config.yaml
positions: "rope"
learning_rate: 0.00851
lr_head: 0.0203
max_grad_norm: 0.5
schedule: "wsd"
Each number is 128 + 24 x the weight over its row's rms, rounded and kept within 0 to 255. Layers, rows and columns count from 0. The size above them is the row's rms in percent of the matrix's.

# layer 6 MLP down (transposed), 1024x256, rms 0.0625, rows 192-218, columns 128-255
size [102 120  33 134  90  14 131 143 130  52 152 116 148  66 140 134 131  37  54  14 107 146 132 131  39  57 132]
[[139 147 120 123 166 120  88  96 153 127 130 119 111  85 109 150 112 134 153 105 168  94 152 150 156 155 150 136 115 116 123 117 124 108 150 106 145 179 150 134 122 117 132 119 109 122 151  85 109 128 137 145  88 133 122 148 187 120 114 101  74 126 131 129 122 157  85 130 102 153 107 126 122 151  94 145 156 109  84  82 144 105 146 141 185 122 123 122 163 139 141 147 120 133 173 131 105 135  87 115 139 134 160 106 100 115 123 133 138 109 143 113 154 109 172 137  98 134 160 169 142  84 147 127 142 111 142  98]
 [151 130 134 136 111 117 118 141 156 156  93 124 104 142 110 140 140 107  91 174 135 161 138 149 145  92 168 114 144 103  88 132 110 159 153 106 107 154 134  65 117 119  99 112 180 132 128 150 129  84 138  74 154  97 101 121 114 150 122  91  84  65 115 133 104 119 137 132 152 111 109 122 163 120 129 125 139 121 147 160 138 135 159 126 153  73 130 167 158 125 124  87 106 130 134 137 139 106 122  98 156 153  90 158 144  75 122 177 107 134 110 120  99 141  96 116 154 147 149 129 105 140 136 126 155 131 120 126]
 [109  96 142 116 143 115 102 178 129 120 109 130 157 124 128 148 110 124 137 113 101 110 101 134 128 108 145 137 119 167 121 174 107 135 149 130 101 136  89 161 113 138 114 157 132  55 110 122 169 153 100 143 171 146 103 122 121 117 116  87 139 119 134 128  79 138 121 145 121 123 149  87 151 155 129  96 121 122 137 111 142 143 142 185 210 156  90  87 109 122 191 132 114  97 118  96 132 129 149  96 175 156 125 183 107 138 126 103 111 128 106  92 140 109 123 126 135 143 129 127  93 128 128 131 154 132 134  90]
 [ 97  92 103 148 133 132 162 127 117 115 111 140 127  91 129 159 109 146 140 112  82 111 124 123 105 100 131 144 125 131 126 129 157 118  88 109 113 113 120 108 143 115 179 149 114 121 162 153 119 184 112 119 105 143 160 142 153 109 125 122 147 119 123 143 158 127 150 156 171 120 117 127 113 122 105 104 137 133 150 130 127  98 132 149 136 165  70  71 128 132 130 144 120 121  99 148 130  91 117 139 112 112 120 152 137 157 120 105 132 118 149 126 138  91 159  89 139  98 186 135 147 126 140 124 147 124 121 145]
 [124 109 133 143 148 143 104 138 121 134 113 153 131 146 111 136 120 140 164 135 119 125 164 140 163 107 146 127 131 159 156 135 134 158 116 129 157 115 116 151 120 110 128 112 123 171 122 112 161 110 117 129 117 173  92 139 114 139 131 104 109  96 157 156 172 112 132 144 114 146 136 140 143 122 133 143 116 148 112 162 126 172 116 134 118  89 148 112 127 165 166 121 148 128 157  81 148 130 130 102 100 114 110  97 144  75 126 117 182 137  96 163 164  94 161  88 166 113  88 136 141 165 103 157 143 188  96 144]
 [125 115 113 107  91 115 121 149 112 132 120 156 141 113 102 102  99 113 124 153 145 166  98 111 139 112 152 155 151 102  98 129 121  90 171 123 153 151 151 134 109 137 125 143 128 104 128 183 167 125 107 137 108 129 122 108 160 139 113 135 184 114 100  97 118 133 147 113  99 154  74  93 136 119 143 130 124 114 109 155 166 129 143 125 121 140 122 142 116 145 157 103 107  74 111 108  64 137 137  65 104 142 172 132 119 124 146 100 122 131 144 101 101 121 126 135 110  69 148 122 156 114  82 123 103 140  95  88]
 [ 93 171 120 108 105  94 154 130 172  87 124  96 151  99 104 101 164 114 158 106 107 150 145 122 100 178 125  78 141 134 152 133  77 119  96 132 126 122 141 142 138 109  96  98 120 160 122 147 158 144 121 140 161 127  83 132 125 115  89 198  99 132 148 130 178 120 132 149 140 123 103 118 129 162 125 133 142 143 137 116 151 141 123 148 115 162 116 107 146 134 120 132 119 131 146  90  45 141 111 147 135 176 144 106 132 123  80 126 146 120 107 142 108 122 128 130 121 124 100 100 135 131 128 139 126 148 129 114]
 [136 129 122 115 110 100 127 143  84 145 165 120 126 147 139 122 116 120  98 158 144 147 120 157 146 144 122  94 124 127 145 147 149 110  94 115 121 165 125 113 140 107 135 144 108 123 180 124 103 102 103 123 156  96 177  64 136 133  99 125 106 153 135 133 144 110  94 153 117 133 131 113 118 142 137 124  89  93 108 137 185 141 129 161 133 133 137 118 191 126 143 129 107 126 128 142  89 108 142  87 132 138 125  86 127 138 122 112 149 113 119 135  98 136 138 133 183 148 125 120 108 113 106 155 150 143 150 138]
 [150 113 159 120 121 119 139 124 128 123 111 160 101 147 128 149 126 137 129 173 158  95 109 137 114 100 155 174 196 113 147 136 174 134 124 110  85 147 123 158 124  99 158 135 119 150 111 132 128 122 111 132 125 165 115 115  90 151 130 139  82 133 103 142 120 120 103 162 119 133 143 112 121 141 122 135 146 112 162 106  72 112 116 142 134 139 129 132 117 119 125 158 137 126 143 129 143 117 155 172  94 128 137 108 106  94 117 134 103 132 110 118 135 139 166 127 123  91 142 117 156 109 111 121 129 101  60  81]
 [ 85 166 132 153 108  84 136 156 156 140 128 147 130 179 118 152 116 132 146 134 146 133 116 127 118 152  99 135 139 121 110 148 119 109 120 115  75 146 134 115 117 117 108 145 154 131 151 132 174 136 161 113 157 157 138 144 126 134 146 108 173  93 146 156  85 116 141 126 137 157 143 116 129 115 128 132 139 119 162 143 135 154 108 134 186 119 119 157  88 129  94 108 115  84 152 119 145 150 123 129  90 117 112  95 151 138 106 155 128  80 147 140 100  84 157 162 133 100 132 110 139  70 141 172 151 138 133  82]
 [160 106 120 129  91 127 154 160  98 134 169 104 142 151 141 144 136 101 103 172 186 122  98 110 121 135 138 113 136 126 150 136 131 126 167 121  86 111  97 114 111 115 146 125 101 102 130 136  89 137 150 122 115 130 164 131 132 137 138 165 105  73  85 118 117 144 103 156 139 131 116 125  81 144 132 131 129 122 172 113  89 111 154  72 112 108 130 120 112 143  98 148 139 157 134 136 119 145 138 149  97 108 169 122 126  93 127 139 104 101 133 106 144 139  78 184 147 147 127  94 173 170 130 106 135 134 155 132]
 [150 122 155 127 125 150 101 106 140 118 133 109 112 127 111 113 178 145 117 148 122 112 106 122 118 131 156 129 125 143 130 152 133 134 121 133 173 151 192 141 111 114 106 110 138 141  97 116 129 143 155 144 149 145 107 134 159 109 120 114 148 105 103 131 124 137 145 128 123 148  76 117 157 114 118 121 137 122 125 128 149 146 139 108 139  96 122 134 120  98 116 172 119  94 114 108  44 117  96 157 149 148 176 128 110 116  98 104  93 148 122 125 140 110 145 126  58 163 147 105 157  93 117 145 116 130 127 116]
 [104 144 141 129 136 108  97 143 126 154 167 123 128 136 165 135 113 144 102  93 113 104 110 176 130  97 117 105  98 134 150 146  81  96 111 142 149 167 146 130 147  62 118 202 114 163 141 139 139 163 121 104 138 113 130 142 122 124 112 158 119 227 107 131  87 126 145 171 123  94 103 176 141 135 144 118 118 165 106 123 162 170 141 154 115 112 150 131 132 103  90  85 127 110 148 137 144 107 113 136 121  93 140 148  99 126 116 101 142 125 130 128 133 135 106 166 128 134 134 146 120 110 109 111 145 172 127 109]
 [ 91 108 131  99 117  85 112 169 134  88 110 149 114 162 159 113 111 137 109 134 121 140 120 106 153 151 146 117  70 100 109 145 125 120 122 150 142 128 169 107 139 149 141 117 157 131 140 114 138 106 135 142 136 119 121 132 106 109  96 104 124 163  94 145 127  97 117 122 140 102 111 142  88  75 125 118 109 134 113 147 129 150 116 123 117 107  94 138 138  95  80 122 102 169 149 139 194 111 171 175 136 121 136 120 135  96 164 132 165 101  95 121 150 147  97 178 150 139 140 108  85 113 135 119 128 172  93 156]
 [136  93 137  90 142  89 124  95 108 107 127 120 127 108 159 105  69 126 131 123  94 134 119  87 124 138  87 149  92 128 136 144  99 128 152 114 127 121 148 151 139 100 147 143 110 134 145 104 125  96 163 137 116 128 123 107 141 111 147  84 132 114 131 112 129 105  65 123 125 143 169  96 154 125 146 115 122 114 120 107  88 138 151 106 127 127 136 116 135 139 143 159 145 147 146 193 151 157  87 116 173 133 149 106 121 159 129 127 137 140 128 132 104 127 111 133 160 114 143 136 124 178 117 149 123  77 106 151]
 [143 124 112 192 123 141 147 148  70 118 143 133 187 125 135 113 151 150 109 163 149 161 111 184 141 115 157 159 144 104 147 156 164 123 142 148 110  93 117 101 116 120 144 147 142 147 121  50 131 145 126 117 126  90 129  86 144 116 187 149 117 128 156 113 133 136 141 143 153 151 123 112 114 129 138  98 150 126 127 127 161 147 133  95 158  97 150 180 145 111 104 108 167 104 155 108 107 110 114 126 133  97  96 172 129 189  87 109 117 100 107 124 113 107 149 136 137 188 129 124 110 126 102 112  87 108 150 121]
 [117 109 114 126 154 122 147 105 164 135  96 132 168 120 104 109 121 129  86 123 146  95 146 137 133  87 119 154 145 104  68 111 112  97  62 161 120 150  96 118 156 113 154 134 132 124 137 154 126  99 106 150 115 165 162 121 122 147 136 162 107 141 103 141 145 128 127 111 144 163 162 120 158 151 117 118 107 130 149  64 133 155 117 144 147 134 159 132 112 149 147 164 163 129 153  97 114  93 161 111 147 111 142 108 145  95 126 103 130 108  85 124 150 145 136 131 137 105 152 116 121 100 110 130  95 141 160 142]
 [138 134 147 147 137 127 149 105 154 109 109 132 142 114 132 125 128 130  97 153 119 150  96 101 123 141 119 119 118 149 150 100 152 151 151 121 161 101 178 130 111 125 117 107 161 143 116 130  72 130  96  80 105 120 146 119 132 120 165 162 111 109 122 156 108 157 114 130 123 115  65 112  82 106 130 107 113 102 117 107 154  90 128 115  79 114 134 175 139 140  98 106 151 174  95 148 157 130 146 141 162 154  94 123 126 136 133 158 122 169 123 138 157 158 100 133 141 147 122 145 113 151 137  49 142 115 145 136]
 [163 126 137 162 140 127 138  97 158 108 108 132 134 109 133 128 148 129  90 153 121 161 103 111 119 130 131 119 132 155 150 100 149 140 147 133 144 119 179 125  99 136 114 107 152 143 106 130  94 130  97  81 100 103 155 127 127 124 160 154 125 111 133 148 110 153 114 138 129 123  84 121  96  90 116 105 113 116 136 113 165  92 126 107  77  98 124 184 148 133  93 125 165 178 102 144 142 129 150 142 146 162 101 116 123 134 122 160 127 163 126 123 154 140 108 120 142 150 114 157 117 145 129  46 136 111 152 125]
 [123 127 142 138 119 171 167  99 112 160 126 114 138 176 127 165 105 132 172  92 160  97  97 145 165 158 160 116 121 116 128 127 139 108  94  67 134 137  97  95 151 119 152 131 120 133 128 109 116  93 145 150 147 104 143 121 115 108 154  73 125 162  92 153 138 171 140 112  93 112 201 141 139 135 148 152 120 101 148 127 100  96 121 125 113 111 152 135 119 128 117 115 103 149 156 136 150 148  96 140 132 116  98 122 122 104 126 104 133 141 145 138  99  93 131 102 101 158 142 128 136 110 131 163 136 108 185 199]
 [100 135  95 134  94 116 137 131 126 117 131 128 118 122 105 153 124 122 140 116 155 104 149 128 152 146 185  88 154 107 146 102 127 143 140 144 103 148 155 169 151  74 146 138 138 125  85 138 148 176 176 152 105 177 139 116 171 134 148 141 116 117 139 150 151 159 131 138 156 121 103 114 155 119 143 152 110 170 123 114 116 166  79 141  87 140 125  93 169 110 137 105 116 168 151 121 156 159 167 137 125 117 147 175 128 108 101 151 152 105 138 135 122 120 145 156 137 103 114 188 111 168 126  78  98 121 149 158]
 [114 130 162 120 125 132 155 167  92 126 154 124 130 120 125 104 156 153 118 105  97 129 126 134 131 112 131 100 100 132 129 149 127 117 107 113 103 138 121 130 171 106 138  97  96 104 128 146 155 109 107 162 180 171 100 149 123 140  88 138 130 159 141 144  91  79 151 129 148  88 151  99 106  98 105 101 136 123 131 131 112 131 155 160 143  97 129 140 133 138 148 180 130 114 148 110 122 106 146 127 109  87 124 147 163 123 111 111 121 148  90 159 125 179 129 117 115 111 137  83 164 112  81 165 152 152 157 155]
 [157 105 128 159 117 123  84 150 135 101 135 146 134 139 115 156 124 144 161 102 165 113 134 102  98 156 132 141 135 129 125 168  92 113 108 159  77 148 141 136  98  75 129 118 117  98 158 114  96 138 158 165  87  92 152 121 130 103 136 154 178  88 128 129  95 150 131 106 123  97 154 126  80 157 178 141 132 145 113 117 127 149 159 153 113 172 134 138  93 117 127  71 126 104 147 117 101 106 115 101 156 137 142 102 104 131 122 142 124 112 114 168 136 146 126 124 116 143 102 123 145 122 119 150 118 112 103  72]
 [ 95 156 150 100 141 121 108 139  83 122 118 146 105  92 197 115 122 136  82 114 146 105 124  84 133 112 103 124 169 160 117 108 114 106 118 120  83 115 155  82 174 112 154 129 105 197 119  99  99  88 103 109  89 124 132 148 141 158 120 143 142 133 138  94 138  94  96 125 173 113 116 123 143 138 153 129 130 106 119  68 117 137 125  91 128  94 147 150 127 144 133 113 138 163 108  99 115 118 158 102 170 158 150 130 137 159 139 139 129 115 122 158 131 106 122  63 125  93 100 189 114 123 113 111 138  65 128 168]
 [ 74  87 111 144 137 156 137 143 125 132 102 137 105 128 128 152 137 123 115 117 119 119 104 128 110 103 136 134 128 122 101 129  68 119 125 149  97 158 120 159  77 106 118 136 127 165 135  81 148  93 125 107 121 122 127 129 148 112 115 114 140  96 144 117 141 108 117 154 112 146  86 145 142 118 131 114 108 134 120 113 140 117 125 142 111 147 151 103 165  82 126 137 134 106  91 111 150 132 129 123  96 148 118 146 125 115 136 126 160 135 121 104 115 148 137 131 134 116 172 115 143 154 176 136  71 125 120 151]
 [136 115 146 122  78 139 156 179 122 142 123  76  91 137 123  91 138 132 149 152 160 108 124 102 112  89 184 142 139  84 154 114 108 119 113 103 122 130 140 142 104 124 122 128 171 141 123 168 171 147  73 116 118 104 148 129 127 132 110 135  94 126 151 139 111 125 142 119 116 163 120 138 101 121 145 158 123 169 129 105  77 162 141 135 117 131 123 155 102 101 126  88 141 148 159 109 189 166 143 148 133 144 160 125 121 160 152 132 129 127 137 151 119 150 114 142 148 107 150  78 116  96  89 120 149 114 149 118]
 [148 165 130 109 123 104 115 138 124  96 122 140  86 156 122 144 148 151  82 136 115 122 130 122 136 143 130  82  97 124  99 157 111 101 194 122  97 113 168 161 154 122 119 156 132 111 128 127  91 101 109 144 172 114 111  89 131 134 133 135 101 121 131 151 114  96 121  90 119 136  60 144 125  64 134 121 144 141 139 117 146 127 120 111 103 142 150  96 136 161 140 144 116 133 134 114 113 131 167 147 147 109 121 157  98 146  84 189 124 109  84 112 114 125 141 156 146 159 148 147 150 116 151 107 103 120 150 123]]
# layer 6 MLP up, 1024x256, rms 0.167, rows 193-219, columns 128-255
size [120  38 130  91  19 129 157 138  59 139 113 146  69 147 138 125  15  23  18 107 136 146 130  46  60 120 126]
[[131 116 134 118 116 106  94 130 113 119 145 105 121 123 138 119 155 115 130 148 118 131 125 114 165  59 129 140 154 116 112 113 129 163  98 169 149 100 137 127 127 128 145 122 119 106 137 135 137 110 123 141 125 110 102  58 139 133 129 115 112 182 125 113 123 107 100 120 123 118 116 108 158 107  82 125  72  86 152 138 147 164 180 152 125 128 100  86 147  98 136 138 122  94 138 142 150 137 107 100 148 157  84  96 104 118  90 132 170 135 142 157 123 164 129 151 127 111 143 151  98 144 138 155 115 151  94 119]
 [161 182 140 166 127 197 124 108 108 163 161 126 118 123 122 104 119 143 115 158 129 134 135 118 126 147 131 101 130 117 131  66 155 129  99  92 143 132 109 125 158 132 169 124 109 167 143 112 159 107 107 124 121 131 115 145 111 127 134 118 137 172 134 140 197  92 131 114 127 120 146 179 126 129  91 139 151 145 127 153 124 127 103  98  60 108 118 127 165 138  75 121 183 167 160 136  90 129  99 116 107  97 135  88 144 135 102 132 139 149 139 166 164 115 116 141 137 106  97 118 129 124 141 148 135 106 127 158]
 [111 131 161 137 116 110 127 131 153  99 123  93 144 132 116 101 108 127 138 145 123 101 135  89 103  93 137 116 174  96 135 140 151 156 102 129 130 104 121 115 110 126 138  94 121 150 104 140 109 105 183 143 138 166 123 158 133 141 112 131 119  96 159 112  83 127 161 165  94 145 146 135  80 104 110 102 126 147 121 119  83 126 108  98 111  99 106 124  94 110 129 139 137 115 129 147 105 156 122  99 115 156  97 155  79 129 138 128 139 179  95 136 121 144 125 154 181 131 131 137 167 150 158 140 155 109 158 134]
 [136 143 147  88 118 137  90 129 119  73 112 131 115 130  99 168  68 115 155 140 126 125 111 169 102 128 118 148 136 169 127  98 124 120 157 109 179 105 103 122 128  97 158 123 123 143 134 124 123 152 167 155 128  98 129 142 127 108  98 146 130  91 149 124 103 109 155 129 153 154 155 113  87 110 139 168 121 128  96  81 110 105 114 140 112 123 117 145 138 102 143  87 133 105 118 153 140  83 110 126 185 163 151 108  85 171 138 139 138 119 123 130 177 106 145 107 103  91 103 127 142 128 130 113 126 139 114 107]
 [135 145 125 156 159 139 156 123 121 133 146  97 156 157 137 157 156 134 136 117 107  96 143 152 112 142 113  92 109 106 146 159 150 144  86 149 108 104  95 117 166 129 128 129 144 129 143  58 124 143 145 140 126 145 139 156  73 143 145 136  93 164 152 133 131 140 114 134 137  93 209 153  85 106 122 140 142 144 133 124 102 141 121 133 119 112 125 154 114 111 112 141 171 136 142 145 170 123 121 151 137 138 105 138 146 131 138 142 130 121 127 165 201 112 130 105 159 171 121 124 128 134 161 120 188 137 145 139]
 [108 108 140 111 148 112 133 132 173 113 129 146 144 151 152  74 109 131 141 118 133  93 127 130 140 159 152 150 119 151 142 160 103 107  92 111  95 139 114 143 112 161 113 154 114  93 123 174 176 142 133 124  92 126 117 150 107 121 153 151  91 105 140 174 139 136 163 139 111 121  81  85  66 132 118 102 135  84 144 168 129 145 113 123 132 125 149 125 146 163 113 164 127 132 102 129 130 141 149 148 146 174 117 131 121 148 120 110  93 136 113 126 172 156 163  98 161 151 144 142  98 123 117 153 103 127 157 139]
 [142 150 104 126  89  95 140 136 122 127 108  96 162  78 124 142 129 141 152  99 163 121 141 100  98  83 126 119 138  73 109 134 109 137 152 128 146 100 146 115 138 108 131  81 147 127 119 146 170 132  93 168 131 108 122 159 129  87 123 119 130 144 129 136 115  77 128 111 143 102 125 159 145 131 132 119 123 119 192 143 100  93 142 149 114 131 139  85 109 154  87 105 143 113 118 130 173 130 115 125 141 127 136 149 149 117 124 113 132 119  97 165 168  87 175  89 107 110 137 161  98  94 144  98 163 151 166 127]
 [ 85 127 106  95 128 165 131  91 152 126 142 116 104 106 107 120 110 128 136 139 163 135 149  99 126  90 117 149 127  66 156 104 132 148 153 133 125 109 143 155 111 167 140  98 112 135 126  93 136 115 121  77 120 118 127 116 129 150 135 137 104  92 104  92 165 143 142 119 121 136 138 166 115  86 157  58  81 136  75 110 130 141 163 127 108 153 136 128 126 108 118 133 103 121 125 131 142 109 185 126  99 110 132  88 138 105 103 109  97 139 117 112 131 128 160  95 128  74 153 146 103 111 153 122 178 151 119 165]
 [127  84 141 121 139 123 116 133 142 115 126 106 108 117 142  97 126 157 113 128 131 111 139 104 151 125 158 119 108 146 100 102 122 120 119 107 161 119 135 156 106 125 133 151  57 145  94  96 139 142  96 146 108 127 155 107 137 161 144  95 110 198 105  89 185 152 116  97 124 136 100 100 120 138 150 134 104  92 132 156 132 144 166  89 148 202 125 100 159 145 184 134 117 145 102 127  82  93 145 135 173 137 124 141  96  99 105 111 107 180 117 116  91 138 110 124 127 123 159 147 140 169 132 113 110 120 147 150]
 [ 73 164  72 186 156  79 156 145 133 128 118 117  89 128 102 129 114 149 127 131 133 177 110 110  95 157 123 141 104 155 131  87 173 111  98 149 157 103 119 121 121 122 117 105 127  95 111 165 115 123  98 164 124 124 145 138 139 123 144 137 135 146 144 107 157 117  84 101 134 132 167 133  94 129 138 124 100 116 105 167 142  99 144 125 148  98 125 112 141 109  96 115 163 156 133 121 181 116 156 121 107 130 132 109 123 154  98 141 129 116  98 123 135 135  97 126 151 136 133 122 153 141 150  94 129 135 111  99]
 [130  94 140 120 135 140 114  95 143 101  84 157 122 111 156 109 149 146 122 104 141  89 106 148 143 161 173 138 140 170 132 133 130 128 122 119 159 125 127 128 165 148 139 114 151 126 103 125 115 139 142 133 135 128 125  99 153 116 130 104 118  88 138 140 136 147 124 129 141 142 170 113  81 127 106 121  94 157 122 143 153 118 157 160 122 117 189 186 125 129 132 110 157  95 112 164 117 149 129 150 102 125 108 116 128 105 110 104 100 146 167 146 145  96 105 153 145 135 187 139 154 145 146 122  96 166 101  94]
 [ 69 133  92 159 106  85  90 198 117 118 129  82 149 110 111 154 116 135 122  60 104 143 109 164 130 105 126 139 143  89 132 119 170 111 130 101 176 133 168 115  60 140 152 127 120 117 106 102 136 117 117 170 132 106 150 155 141 137  98 163 119 150 146 165 112 151 121 163 113 111 130 121 108 102  69  73 100 126 110 104 113 141 154  95 114 128 124 155  95 116  97 140 120  98 100 109 148  96 100 122 125  97 123 126 151 120 129 127 105 104 152 171 158 153 140 102 111 129 111 129 145 100 172 109 134  92 116 111]
 [157 107 158  97 141 140 128  84 110 160 175 113 121 131 118 101 109 135 119 112 131 109 143 138 118 171 117 163 113 132 168 131 117 164 138 136 118 129  99  82 147 159 150 122 122 131 109 128 139 138 137 137 133 150 117 143 134 110 132 143 104 156 109 138 139 122 127 117 138  89 164 174 149 150  66 153 145 136 126 163 108 107 132  98  86 138 166 111 123 139 146 133 163  81 165 133 105 128 127 109  98  98  81 122 115 104 139 109 105 146 123 117 146 146 115 120 134 120 167 158 127 147 134 122 140 114 175 154]
 [ 75 168 165 116 134 146 161 187 101 108 127 128 143  91 171 158 178 164 127 138 159 108 143  97 131 140 176 110 115 109  87 131 186 182 140  75 141 124 114 120 108 148 133 120 125  55 124 112 134 126  98 148 129  93 156 127 153 152 116 133 137 150  84 153  82 183 119  88 129 129 112 138 127 139 167 117 112 144 141 105 140 115 145 136 132 130 164 132 113 140 102 131 112  98 101 112 120 137 177 165 121 129 112 146 113 121  93 145 145 117 119 132 107 129 146  74 125 149 136 116 121 122 145 121 147 145 123  89]
 [105 132 105 128 128 140 148 145 170 103 122 128 128 106 123 138 132 148 114 122 116 112  90 144 127 146  97 107 135  99 123  94 145 121 121 135 178 150 127 130 115 112 109 128  93 103 107 109 177 145 133  99 162 103 140 150 165 139 111 155 122 169 126 145  90 176 142 154 121 133  98  96 164 165 173 111 150 126 131 118 106 122 143  93  98 152 159 146 130 124 115 112 127 127 100 144 154 131 124 136 137 159 138  86 137 144 137  96  96 132 115  69 125 120 159 132 180 150  77 155 141 122 124 147 136 104  66 116]
 [141 114 153 159 167  97 138  93 120 147 124 105 119  95 163 141 147 101 117 108 130 119 161 128 109 119 113 192 156 125 111 173 117  88 117 127 132 149 135  90  91 115 135 129 155  95 155  88 135 186 120 141 117 186 131 159 100 107 124 123 128 129 122 128 148 130 126 141 106 139 134 115 162 104 130  94 102 144 119 104 119 170 151  92 105 138 129  96 128 137 136 126 145 135 172 133 110 100 155 141  91 134 102 136 120 150 119 144  85 144 130 110 129 112 122 133 166 129 111  71 143 165  92 136 140  98 129 146]
 [140 157 110 128 166 172 142 134 122 123 127 108 172 106 104 117 142 141 118 133 112 116 121 132 121 128 124 155 129 174 135  92 151 108 147 121 167  97 129 163 114 155  99 125 151 122 134 115 110 126 106 109 133 153 116 137 117 122 165 146  95 158 145 161 114 135  84  96 127  97 145 100 121 128  96 147 118 115 112 122 166  85 127 123 121 132 125 114 137 128 118 129 140 154 132 133 191 125 117 141 157 198 115 103 129 134 127 121 129 143  98 128 153 167  82 146 122 151 145  95 125 161  99  95 133 117 111 127]
 [148 142  87 169 156 125 116 109 118 112  85  99 155 130 118 119 170 125 132 147 131 144 115 161 143 110 137 131 154 154 132 121 142  91 141 140 147 126 115 127 109 161 115 139 136 115 127 110 112 108 100  85 153 109 145 166 131 144 138 134 115 157 177 137 124 112 133 113 133 103 155  88 134  95 103 147 135 133 136 135 187  95 121 132 116 104  92 125 143 101 102 164 147 177 111 123 162 128 129 140 146 159 123  92 108 119 105 149 149 159  93  83 157 132 111 156 136 123 121 129 147 162 102  96 134 108 131 129]
 [139 134 153 140 110  57 100 188 156 115 137 131 134  82 122  71 145 146  97 175  96 109 150 113  98 129 135 161 144 122 140 128 113 131 150 154 111 126 125 142 109 116 111 134 120 127 126 160 152 168 109 105 148 144 129 131 133 144 116 158 163  98 146  78 146 110 142 132 147 155  64 116 155 133 139 100 112 127 104 140 157 164 130 154 136 143 125  76 107 139 167 137 156 121 110 113  83 121 165 113 142 117 147 116 125 135 125 132 126 114 115 107 144 126 133 161 127 105  88 110 143 128 143 102 112 147  78  58]
 [131 123  93 137 112 144 152 123 102 129 127 131 118 109 125 122 101 126  84 122 129 124 139 140 103 131 140 103  94 140 134 134 172 123 128 154  77 121 177 129 145 104 154 135 132 122 114 164 128 125 146 132 131 129 154 102 107 126 138 139  79 158 155 144 107 132 141 132 149 125 122 121 130 155 120 127 122  92 120  90 104 135 120 131  88 155 135 105 168 163 139 155 132  95 165 155 125 199 125 129 154  88 121 119 114 146  84 159 141 143 178 115  76 143 140 163 127 154 183 144 115 135 144 131 184 103  71 152]
 [ 84 143 167 125 152  95 162 129 159 163 114 160 118 147 128 109 121 170 123 131  96 130 147 172 143  97 126 138 125 183 145 112 118 103  95 122 100 120  80 138 130 138  96  98 175 141 116 138 144 177 147 110 134 179 109  91 143 138 103 126 124 152 154 198 122 151 155 142 142 146 103 116 102 154 102  82 130 130 125 115 118  99 118 147 106 126 123 100 138 101 131 151  82 149 117 164 124 102 107 101  96 160 139 100 140 101 156 140 130 153 108 143 149 135 144 149  87 104 133 148 103 127 116 138 132 127 158 182]
 [139 154 175 135 155 112 114 125 135 117 139 109 136 114 110 132 124 138 145 134 146 164 109 139 100 122 128 116 108 148 152  96  80 142 126 130 136 142 135 133 137  98 131  87 111 147 119 137 129 133 182 149 111 113 139  83 133 174 131 120 118  88  91 192 155 150 121 175 135 159  87 172 138 163 165 146 151 107 102 123 130 118 127 144 111 113 145 155 100 119 150 176 125 130 155 130  91 108 121 149 107 155  75 130 123 122 148 136 143 135  75 132 156 115 128  91 115 128 109  93 129 120 112 147  97 138 126 114]
 [183 154 136 150 134 160 169 130 129  92 106 105 130 166 127  96 159 138  81 140 133 117 170 141 132 122 125 124 145 154 115 122 136  97 142 100  96 125  99 112 116 132 137 140 162 105 149 119 122  82 113 104 158 102 154  91 186 135 144 116 133 127 157 120 147 104 157 139 142 123 116 127 142  96  61  82 123 118 129 123 167 133 168 122 147 160 130 125 164 139 161 119 118 155 113 110 146 123 119 120 140 167 117 145 141 108 104 117 154 178 102 122 157 158 157 105 103 100 156 163  80 116 151 138 119 134 168 181]
 [173 151 109 137 130 119 143 153 131 145 149 116 152 116 119  87 122 133 166 117 114 173 145 130 114 126 111 129 108 112 141 125 187 105 114 102 149 131 111 137 167 132 116 113 119 132 103 169 129 163 163 154 139 137 128 119 123 111 155 134 134 163 128 169 145 187 142 123 137 131 137 122 140 154 143 148 152 106 125 161  85 146 136  93 116 115 152 111 100 154 135 153 117 105 132 136  84 115 125 155 147 135 130 114 143 175 128 120 100 124 133 153 153  97 115 118 128 142 122 131 120  84  90 122 168 140 155 152]
 [115 117 138 104 122  97 114 103  97 134 162 129  96  73 118  99 135 132 138 168 117 111 147  85 132 134 126 140 143 157 181  88  93 120  94 156 129 114 116  90 148 129  78 153  94 167 138 115 107 126 111 109  98 158 141 147 129 118 137 140 153 136 149 133 154 114 148 136 178 102 200 171 148 143 150 138 173 106 127 131 172  86 107  90 124  76 139 100 151 154 150 168 138  82  99 169 125 149 131 140 129 140  85 105 139 111 126 138 132 160 114 113  94 145  80 147 138 132 179 134 141 137 137  94  78  93 102 117]
 [103 180 132 133 131 161 116 140 106  96 126 153 151 143 157 142 113 127 149 130 134 110 125 149 142 109  86  97 125  93  91  94 140 136 164  89 128 120 103 114 121 124 156  83 150 132 152 132 101 126 130 147 127 139 145 149 101 173 128 158 135  87 134  98 174  82 134 154 132 154 155 154 173 124 145 136 115 151  93 146 139 125 108 121 112 140 144 155 125 129  97 134 118 137 123 119 106 134 157 110 125 112  91 102 137 129 136 149  84 142 140 133 127 150 112 181 112 157 130 146 103 158 153  93 131 145 115 161]
 [115 138 132 115 112  99 141 123 135 116 126 137 145 118 111 141 159  74 151 176 126 208 137 171 140 148 112 103 188 145 142 135 165 100  79 120 111  87 120 165  84  90 143 161 151 129 125 129 165 153  99 170 142 120 152 152 125 133 102 134 148 109 100 103 108 128 174 177 141  81 136 115  85 154 108 116 124 158 108  68 138 134 108 104 133  98 148 118  98 111 108 164 130 139 140 140 150 131  94 115 146 109 124 142 122 132 149  95 153 111 134 139 113 128 144  82 139 146  96 154 113 104 125 116 112 111 108 132]]